Part of a small language model's weights: 14 layers.
Each number is 128 + 32 x the weight over its row's rms, rounded and kept within 0 to 255. Layers, rows and columns count from 0. Numbers have three digits each. The size before them is the row's rms in percent of the matrix's.

# gate: layer 10 MLP gate, 128x64, rms 0.182, rows 82-127, columns 0-63
# up: layer 10 MLP up, 128x64, rms 0.158, rows 82-127, columns 0-63
# down: layer 10 MLP down (transposed), 128x64, rms 0.134, rows 82-127, columns 0-63
gate82 098:184105099160150126156120110160088127119134129101168087135154071174165079159113185101134112088124119115102124090122119078187105135142154144175088107137131136175150184123135111141058148203076143
up82 105:191125131146108096142126156177144188107187152122033070183128102162145081134117071169138169113109166128102097123135114085133124153111141102111126120104122099135149130104097083151132193166113167
down82 103:179150126068111109086102127066144104111128187140109104123203124103086110162127185100107163136134203146134102088085097119144176148106085150162178150109135142143144101133136140158114102143079070
gate83 110:196170158170162090119132158212141202067122165147137067135102155114098138149135137110163142083143140127186160108126097125125156157177063122128073141150123143164101118144117112131145126140083140
up83 106:159118136117116112201176158120062195150148066117080111116170093134146110128163077138090126110151089117091070121151186105146093129125173153134134136141168128103103114145093059115143106180101124
down83 100:154103158139136105125149071116121153102130141099117165114095076126093145138131111071103158149168185155169163096133150100179140146164101197156065064193169144122128102122117097165154159161146170
gate84 093:135155171084119135093158112130156076112158081090145092121112156112111167168155137177156026116072091097124172149148081111146129124124125126130111153111135120153145171154168073151067106142186152
up84 094:128125149103113141066162152152173073182110122052112108137108111087112153173097175157175097100131163069135183120147147085111152140102172130072105131125188121148128151094163123152093081150144147
down84 097:044144154079106053095111131113059119108105116094109137086085120082139151116124094113160169065132154105081131118099132158122142115129182091076168141166126111134116111119129129114153102060077119
gate85 095:128156157175135087130128203124117096106128150103124113087159089167176159095140085095068166177098140163097160066085100159149163123117105102085119086120140148175155147136159158140132105200113114
up85 098:084107138125073166098151182115143098095154102072098133118167155125174169151110121140068171141147156184124116107115120145141145095140117137066114074147118162201166171138174125124157099121084185
down85 097:168087185104179131141156191129117099160123162066124141142141149108142095142069154116137113147168156131120096132117133146078108073144118155123119073124141091147173174065104141104105122131032100
gate86 090:123136127097141138102084074025091128072107122166124126077106164169129140166158094137097114154125129133170145077162134136111105184141130110147093158098106101155141149095132105147086077118102209
up86 097:207090225120110168106158094155132118130130139100151127159131186102161141075092177166142128121136122059111172101116124114095132151161140129174121137122105114181100116082195107136103137124164136
down86 091:135171165111132110156144118131162111119138057162208200170084075151185103138147074166099120122055139128115158126133109110183124136175157118152135178081133144128132077110125092128128099118120124
gate87 098:132156126147108130109129092110169129179132176125138130090138135132194169157149132089109156088106129122086189155104099077135094079054114168187070161118116112128126167117196082075129107120127126
up87 109:103141076153151149157112135105081139108113119168149084124113122173093106158094106141156117181101137170082046106160132211163112119118100092075126082068151150143102096082163111144135095140102146
down87 106:147102150174118097126155177142154156157108171157096127114082154108159138100154135132087104094161118031174206188116087103109115148132145147127093131152166093090161134120077094128153146090088107
gate88 091:140172098102106081122143146144133146123108109125143117091185096141144134155147143127141122125054159114182197148104085065136130076085108114049142136103166102112098133130085215129115147123126078
up88 098:035169081095160130137128117119137114106118133100103145111157097093131144154083110097139134102125102107089125162137150108146122127104106222132150080109152112100173103102102082067194137111196100
down88 096:124133102204171139091166117186104137092127130136175155110103183140154154107101072104152106133188129125115137093126145200146146134066103154155054103153132166148135165124090141137119133191112095
gate89 088:115079148112116101057159125143189125117149063136117141130165170138088065112147118152146145126145140116171162202108137138116149161117078136109113166138107187099055105135135084107122159195099136
up89 085:157187106129145133223091152086122130090142105131062129105127109144096158091125134087100134179116053188105138103084095099171120132105121130172118071094120131127181125138131144118084082112147122
down89 090:130092170152133178152101106120062143116175085157129170105106087132112131116089075106122107140122124222142141116103103110116146145173095137162135144208128152181122085162137161146082149177170148
gate90 096:168121119100138189141067178121150122140118125111135106142094128105140116055115128113073114156134112158084121124130104020155119113127096046074153133100076134126135122195138142120106130112172106
up90 097:091118158066117105201156119099122094102138128132144176103151179163137092171106168131112119102150203172090129084127154125162193127190124114176154143172126111156158164080105098106114150138141102
down90 100:134114136162088105076081102133133132130162098137164164129204075099148155107156122110144224148151114123182178140178101149114122136168115110147068162139150119095092109148144138202131138105170128
gate91 106:170147117129101141132174122125164128100148133163184111140189212112058147042161123077100094143090110102121125095114121136102130160086150149076146149142074138085133123146160107114146163148167159
up91 093:137152150115109149086142085127097127118154141081134099172150146080192090102161092173144127104140092176113092136146146100150135121087140067131144143099165104122164074114189135048130175099175081
down91 100:164122087110133129144142160149162154138090099151157098151119180147069161125098137087149093112162142064141097176126140187144172157154158136151181188132073146135101184149156155161153121196089131
gate92 095:106098086149147105137166122178177127130116190086157151107120149064148131158156134138121127162151086163143151096120109111091174080067078082065087156103143138136110143113158157055157169151112115
up92 108:163110183183120158111125121090090102136115133151174037128143196130107126112092191128133122131131151158100140147137075129102144126137122067087119145072121122118172163155163170146112117155113212
down92 101:131158073125138151183100151113134087107160072139147095134131065113143122158159080126132117156180075099113119146092076156147127134131151097147202160100117082159154144116119223114111150183112135
gate93 119:129155096126109139118094111052128157114145147159116111090099083172124105138141071131101096089137098184186147188102131116183182130146095129148133171151125126108135075151084092119147174157161053
up93 098:137113116117093133120026062073107124130116155100153098064081092100150101148122136088096079139162119111167134167077130117162171101152125111149186167151146088108115090129149142108156094129159093
down93 109:143125153141089157114069140129114084142100103130135114135049163123201134139121157151104045146138081094140138077093124090105124105146157091088221156129144179182112152115102121130114113109117148
gate94 103:164136108159141091128083129177126090153108150150141096100100153114109102068147132194064124110090135125098136076097156131149088089058122131150113132152110134171116146072136196133115207144163096
up94 103:150146112100105069112193133133068112170168071088118113103089116129153144162168156116168159152132105116123074173081143062108139110152169136121148119147142155098090148090113115110192120087190101
down94 103:178103145117165174169151115080115152078108116184121147164130121121050082045114122108123127168165187119143140098182130129119158087098121114168100089083126185102117135108159126139157098161114142
gate95 094:106165171166171163122114133033161092103085101127142124071079113119155155172163071145110113151141057169095118126123110130144128115094183095197125144118116100144099097153166098143103132156133114
up95 098:141132100138139070084183163112145117080116059175095147177110150147095128115106135116100130118126139129032157184179104087179099095112156103130141135144131096121164063136125117129078166118114094
down95 097:223179084143188146091105140143125149121172126077137087118134169127142123141148116104135168142077154113117163062183087129126121183101133154146139150157126124067090116148132147103140181099088163
gate96 100:153082149120168119134099145128164150113100159099081126166121097187082146083127108158136087115086089116128164202130146116155133138180123089078152118084154048109094087117122185143139164118180120
up96 101:126096126100083188112153204162154086116083153123173073123087161093087155160155118156123121139056124176119149130105066160172099128080131120125127123148066126133136120165097160096146151088137101
down96 100:109169173125118127157116108112125113117127062156148139086075114111122102120138146108094134146148120179118141041086103130120129120127147112165188105202093178149190171106120139202097110165086116
gate97 094:132150122158169139122138127159123126158203119043159143133126128103146137142178129114139023144122098119148143093167101084169105171117130149120098103129121108142058114071102130090151137101192099
up97 091:094166088165143102108212126179140137197111074109157145110181129095150148116143153154121115128150166110125113127188142123163065117125112149093124180106123118113071189105121132097157146125107056
down97 091:089122077115148152118120160110103102117135210116110194137098161102115129138104155153113218114122206117149146106198124133097123128149131148121055165104157101090121174113096140184108125114113138
gate98 089:113127136113180129123146149172139151131120077114146083090087119162143117214120077210149136125123135144114146173120201141078140136143090153104117073104175209120118101119106151113130164149094127
up98 101:104123159130172166185184179139239112111127100099104121126158134081117122114111197168092129177128164088145128146129141158089169097110172140129141093146121120156094171162152165134142147126163154
down98 097:104152121098121141087166100165141098148098079195143130090164108139143187157168053177127125145136125162110081148098137101182136138161117111078168169100096157139067115147177160170160119162120113
gate99 127:130110079093121141152135114101162147103150099083150144167138143092157118071162116086092094122068100132116181169145121121121152116148099089101102143139145191175073144116124161074083221091130133
up99 111:143140186145093096093158163118120111163134174161138118149090138161118148201153092166145170131140122175133109129091108088155112147145136187183156149136093080124162052160091067140145119188129119
down99 112:146124180118094134109115187172131123187157150113132123077113112160067193124105101091130134157094114182132157154125158114199154143130123099201076172138094153123111101095146083091127176129121100
gate100 109:142140123074097040159100115137058190130157137140134111108117106169137104108087117178063100114158090104112092094101097101106148140068131114125108137143067165150187127144067144119115143152126138
up100 116:132123118093060189140117155066201132152120135130138111132164122080085098169169138144135139168119133150109137113124109185106053121129125101148123096197124108125111157161149213136079129097154137
down100 110:084136135118072131164142151123117136137138114195157200118135159099174170159145145140123208113162151159167116158103146154075092139118158114117091143159123130145169100185072107178145173144128182
gate101 085:152100141107153139151171163116123163164118141120112073109112140079085122104166125141127088209152191097071116130092156129109092075116131123159139087188114195160153104157120180119094141086168111
up101 095:090092119096146083102105085118074170105117146140114110123174111113120160091116127154095166155109118109112066119152138139003122181107141144173109101091155145140154185179083156114123124138135127
down101 095:124119094122071113202125132111178153143148149168167126150145153129143146085122170128090145201157152083131161148140142109097117111089075156116198127175108124082201073153114110145103161136088120
gate102 106:136135111112134115100193126121104156152167122038110149138105152083138108137172119091170088174140157111175177114145130113161110090149123151117072175124099111163064150113153115141190148148071180
up102 113:099183141107141039127082100138116141141145196140094175123136128150130137090155122158117160097089057183114132089128123115127151171063163185150145084137111108048116151131117135124139093114136148
down102 110:133165147084105085107123182128174121155143121169084172093163080165099110082098141134100168137130152127112102122100133086114158177119091120129084110138105136125165123217095173186077125082090111
gate103 087:139115140153147100115131143102125114170115101129180152158117112141070157140114112053169085191136165100167123148149141156196129147099176089165185141168088164189081112123106134175146108139137080
up103 102:091170122082122138124070133136066100135169143150110109091127105163126122136134114114125125173185153125200087074115156132153129171187139137156113122167152161125067068161090156132164093197113139
down103 101:118125084173149164156178127158121146123108070150137122128072143146121134121132155072120124155134168135132124149119138148143150117130144118102226130159090195143170151140074188206171135092130074
gate104 090:151136118106165114143156164102122120118136193162158046124162089136145113121136089133103142165104140073129064151130133125149107090231103132171138125113092092140165200155147107146088155168121131
up104 104:085203136110112052135153041119076091128128111097082126068084092145172134106070095122149165110092106125138115135124109113163106158129097176115098147149165126165091112152150075108136124109116143
down104 102:141146154133156106104116141150178114105086160189137102110204144093105114150136130135118072133172109104135121107128131101147154179157106044148148139124098091102208216139089114131164107156146112
gate105 108:133157091115099164160138092179118099162158084086137132129089109126164100125196130101112109135034114097131165108131079089176079107130121131083158156143107161165172078082113143080141137124084126
up105 114:085137038115233114136148125129127127146103126136152066137177159133104114107132091135130104063151141162148144121147144142106127111086139184191130128108125109029124145151124141123122099144124162
down105 105:118089133147070161112109129107121160148170173173074126150183120104170099118116153108097153169132163162166061124140147106141058169100183150098070156080115157138096124128117136098100153064137128
gate106 088:155152195147121101094107093159109167075135077117168164096176149127101157193106179127129130114132089131163131141066123142180123108129130098070109133118098181172130148129075193099108145143091112
up106 094:142094111090167122198111182061140121131123130111042152174106170112142113102112096104115119122104163139133173145138126096115147181145148135202144127104149093129121133120183081093105117134212138
down106 091:120102135113178149100111122140124136130118092107088130135144100115099139138103128121144110125185112131150176176039129073120222131166109122125105115111103187150074121179063114118081146111152066
gate107 103:185104091129117076146128162129119159135121100167092129143114105142068141120124108122134153177102115190176145180158125154150229163166089125120135104124122160158051107173105171116121129157171122
up107 094:085209142108136150150118089109136103111164148114115120098167165129116094087151138110105089074148103115101127084037081068146088145107153084158127144109072138130142107076109081105076139121139142
down107 104:165151089125136122163116122147093147120156096116106171108115064123124161116121081105134068142105115103135137187160127083131168132136099123166115186155050172142148107144103094203064161111097179
gate108 123:133122105150154102124106137138148199056132144153129117066094108155104135127180105109126131101068143175129185175072127120146134112141093184142066166116115103118120170110105102081085119132125205
up108 114:174130066200143117127137121120049109214148113171117140133174085113160124102123134127090128160149179136111068130159115114160093151094126076118142085087124155138110135143189105110107139092174124
down108 110:093132134111207121113140090109145129049158160144151135035120136130086118137157138142088165136151126124135145184142178097122145137172134132091049084152102136166099153091158109079106133128151167
gate109 095:118065147069124088149095080057088187156158097133099135167100074127072104130075138108164130108189139117124128085153111131125137138123147143128112127164181081144167147126136097121156157147192093
up109 095:135121167119116122141110131148194124100145162112071126119102086178147150137101150150083157086098075155151223131122132120119119152123131169140149177107123118065132110164121193103086206137116170
down109 095:140129123155143069096111133153093122124114146110082119143135089136100141085134172112137067062119101154162131159135139118113129106154158151165041125190155062151119181076120132124182093116084179
gate110 089:152142157114093143070151127151180128102138135129102139148118166094140189142172080094086032128141177173158142126194086108120138144175138106126118123171074084114095128169121180150109122132128095
up110 090:107146114161135108139099097084110119119147051115089113134114131149096066093136094141086173110132030085153140109109138133106163160146160102133140157088142181105142087135078103072080150097145171
down110 091:148180118153154184129170106166149176084111109123107146081049102055076174142166123131111082167156098188137120166096105122146164133190160114155130096117120102136148143089117122161126153162130137
gate111 083:079197131154105138161162102149159095081129201133182129133159129149172123124124123176117127073079084109113149078151140158040122166131164132125132121124108197123117101144091080119130159124136160
up111 090:129127149121086135128140131111113186181146142188112106145154078111127137150170141120129169145115092138118204109126144152097047128091124161080135100136098101137114125109136162168097186213063104
down111 093:140119112166089139137152172144131132113075105161073191095146118096074147150115132152166129158153171134158127156098092130190139111068119154119144099106099140161104209195128088170179128134154096
gate112 139:142100128135122090169119109125117182119149133173074145075118136166123116134173074098161089161152079160155108181087133127102131134166046133156063130157150088151110107204099116124126117156080127
up112 120:089161176121110145155138152166125145135157109138073198180114126116137143183126128136110136113079105122121121145039172147103141109151123181143172084162145100133135143194125105057087144133092077
down112 123:191154105128095131102129148191179109115118121018077101139167130166087152142072140134111111108139147138139083165117139143126168103153125140124161187167129134101108154092131114120061130111165079
gate113 108:127148185123151116123128137121122088037225120143075123125090151115153125152108117154126101181102119126161166140096094081106077147175127082162121156157175092130081069143135142114146128162135102
up113 100:121131110103124087127185138109175131128155081131147150134123129114130165141131190116143159128084173098140069108138133170101125101111087176118106151150144071199181219123127143150176169115077101
down113 105:100119143117165108130131162153162137183149105153122108183099125099176218099139168144137176078138132154138121144174094123137078119130075165069148102130105122131134160070114126054110125134194114
gate114 092:178165099078091137136171169119170118133144082182144145118130109184129166114150062056115118178125120116074162134127130078109153116171122094121176108121133103067076065164145145119119124114113133
up114 107:168126132130077147153144223145106110097096148125151151132113133094151174218136113067141141155193088136103117195157103112120122089129078102104139077142165130170112156106174138132099126119125134
down114 098:119071127087187131108085100124104120113171172112097114121121129176120091132124151178129067103113187102105112128127181137204101161089138164166112126067157078151156110148153111087122102171102092
gate115 103:161125113104137137101147077133118132131117139061169093138106132087167149107098082091144105158181074093105183153145102121144151111153081195161091082106100069185101108107161128129183118177129130
up115 109:146124185090133152140104176135156143125184116087096133133101114176123110126149146145178130101108145188199110113108152131125085102079170149140149182159115123070150186199113153123104087152177156
down115 108:139099113076106098137184145087109113170122080138166076100133136171158076113159167107139093205156139121136170121067117117128085072179083146138116150094140181167143165110142136096155086132125102
gate116 091:124111147091053127142128193109163096167160164132158135161148153199098105169150060135125139151104132130096116171116084067125115119128154110078150118113118125132174058178138097128077159147120164
up116 103:113089160098148130169090122074132170137163131143118064124161086128095079126134114174111126087143123091104158099120157132115144155081209094137117100135196119080168097124114125144119112095039157
down116 096:098201126152123081089109143180131170115063102138122133110120109113117153145102113120159093060112189179192134185121094151083101094158090167138124128120133126170094178133121114119154131191150123
gate117 085:127080135134147164132140099103115125142125066085120119185072124139103180135164091154180118169190121147194107115144160149120127133160139126151132136144144101152129115037101121095168077203150100
up117 095:170081107179104167104116127102068123113111137139126131126091099103130202175126146172108123139096116215180059171112138124121134137118167164137115118157149189068119146168117109084128115146125173
down117 093:113083163115087155118161112118108134152107152140139075074120086144145093126111136166129119076106136176129064172103107105117104108153147165189187134178158107159160179110157167118090185138112195
gate118 091:124156111136141146116133191126160071173139173139141179159147148091093137173187147170118155129106129192180092071183141123187113093113109131130117136140051098147090133139181111121148128089141155
up118 093:104066123116100119128182138160210109082148071131116156125114165131085165156148119105115104176120123098119176205140194126161091154110150145138146138137101105131131105187112152153099161068133089
down118 089:143175120089128211143062088115127173117185123080132082160160165125132129113128094081107134116120154099071146112167092152162133184165171117103087069112162114136152139129152127129126140102197146
gate119 099:160084126111210074127151144134121146166106145069071174156128095119134157123180098117095050138147121139135169206205109088127100111122153127125106141126121118146109126143136145159102154137077090
up119 083:178112117120109162230091110163143133051158143139106107118112094095069103133122141080179122126121095115159178103103162154103159092130122110133134116180087160135093150153117206133110102161121140
down119 087:152050117131182147147128121156134101148119082139108139159080092142135183144143118115115059107121150130211144218088088101117096118159130056119135116138174130118122117118082127180125100157124118
gate120 098:194161169087157134202134138152157085195121119136169141108163149173095138103103162121126136150109119107082124078065129076134135141128107106096140110090122173095096137097105121079085197155124117
up120 099:142181182089169107129097043133175133170103132083179104113182175164140186119124101111134157131135138107108095094135132124122097128146105146096118080083158133057132171123081107116127137139188144
down120 092:105098110119064152112134121093156126143097158123078140105177177050154134165139133140100199122121140112190121171120139120147102094092156158072188101091182075157147121157132113125180110116150120
gate121 103:086064154124139105194139115075120158116105065184118149151095219146062085166138156096093112132119126171135184156157131147121118132143092118152113112134132124166163122186137119133079160124131102
up121 085:159158150105072170106138103156109114117131165090093106122173097153170161107166101105164116129165124118090120146101087080112085146126141116128092156134127177158089069156062126070176106113157206
down121 093:101049117122146105150156157110142145142159078110143175124152144113118125191092060133148159179152128119148153126126178113204125138140109128134119090107051144143134140137184142117100114137211080
gate122 089:168154179130118095111118096149062175156144189103107129134114162131101107081168116087154166146161120110159152099105108167187104130152127086114117097062040125160137112115083159115159104156093121
up122 094:165112186194141134107164068127194177169127107142129093139096185129117157103167120142132159158128134070146138138101166123072105078167146087105102121101178155158171141106080112125141117099155169
down122 090:129097142147136129103128061092175094151077099137115105168131161107155151120084110131135077139100142109116130143163159132065045085163120139137075075024150106114152130088114100129115117125119104
gate123 105:077131119174187115130071131095114168111148111136055130078107148145137087140118103132136129144065154147132190127071079117045137173127100108158106143131119114194073123151098157103134129151142132
up123 099:174079144074095116138168125135133085089156090124138140131177131135061155088130145096070122112189071144138072133118130116179116096091140144144124124089157172114220130122161109128094146135175122
down123 099:087065112101109110092088103040090127081179052121105095140094088142092159099140164132113090102110087156157109110138105144145169162150133128173053133154114119142088127104133153150096132151155135
gate124 099:126091093041051120083112137112121132110163153076125059186106104117142161182119111146144162107103142141160127115164097094137090104134115153136071100117090132158076102144137063120112146153153100
up124 105:171153118162139108119140120174091163220122143127123103166121071149157137085132086124127099139146115133117081159155208084132093174135090168120150132152070097098142054164136136173119117151114108
down124 101:103192192064135118147096081118159164077125099146146121117112125141166092099132175148108193114117164150060136138098129148054119135100148086133073142174114128116128084142116142134159187136146099
gate125 128:118100133112141119136128156143181180095172138093091091106136126170133136165186076149136088165120149134145088113098108125179131088165159132152058151107140076140131056169130095113095161210122120
up125 114:085126145153137117123115099169145127123082075204143154124106179068077172097120145135087173084084127182120137158068139129115133141121059130116139110179132124115174167111113094124145124083180161
down125 119:083163115156173131179108136161151153132156081128106161160072193112109149118108134097175163075106073140156190130137068115095101088159108119146143136118129073164129176106105143087109195119135134
gate126 100:139084097091164173141165116143146102127122197113162098135099163081140139163184114081200134190136130132132154139176136102136125061141112101147108118125140110151042118138181122117101109183147098
up126 108:148173140173121109120106120125156180152138170197154194138114101108117124155097096169175071149126140132076087115159150157129144112176101158122129129153106184038179128119151137162081156127160122
down126 105:136155175077096133139117173089120125105092167133068160124122105102213096114103135083107146065109090130149120147097104170150112131107169143111147140158088186170043150122150175169117125123111126
gate127 103:153110148125116161165167126152179101090130180120177113068118167122121134120137171160129048111068077147115119137123129092085196126166090090083137144068149151184138158106114089116150156116110134
up127 117:063113110115093138107101108119157103123105168128135153154134200084126137130121150119122107124094131035213124162119134167130138121099097073170107143151081124163097174116076172094184108137128141
down127 110:193134140103163155159132122117105119151185168113123113110145111153210133148132088133141135129093078215167117133115116154104140190127145120123166151101122090100117164101127018112111125128099161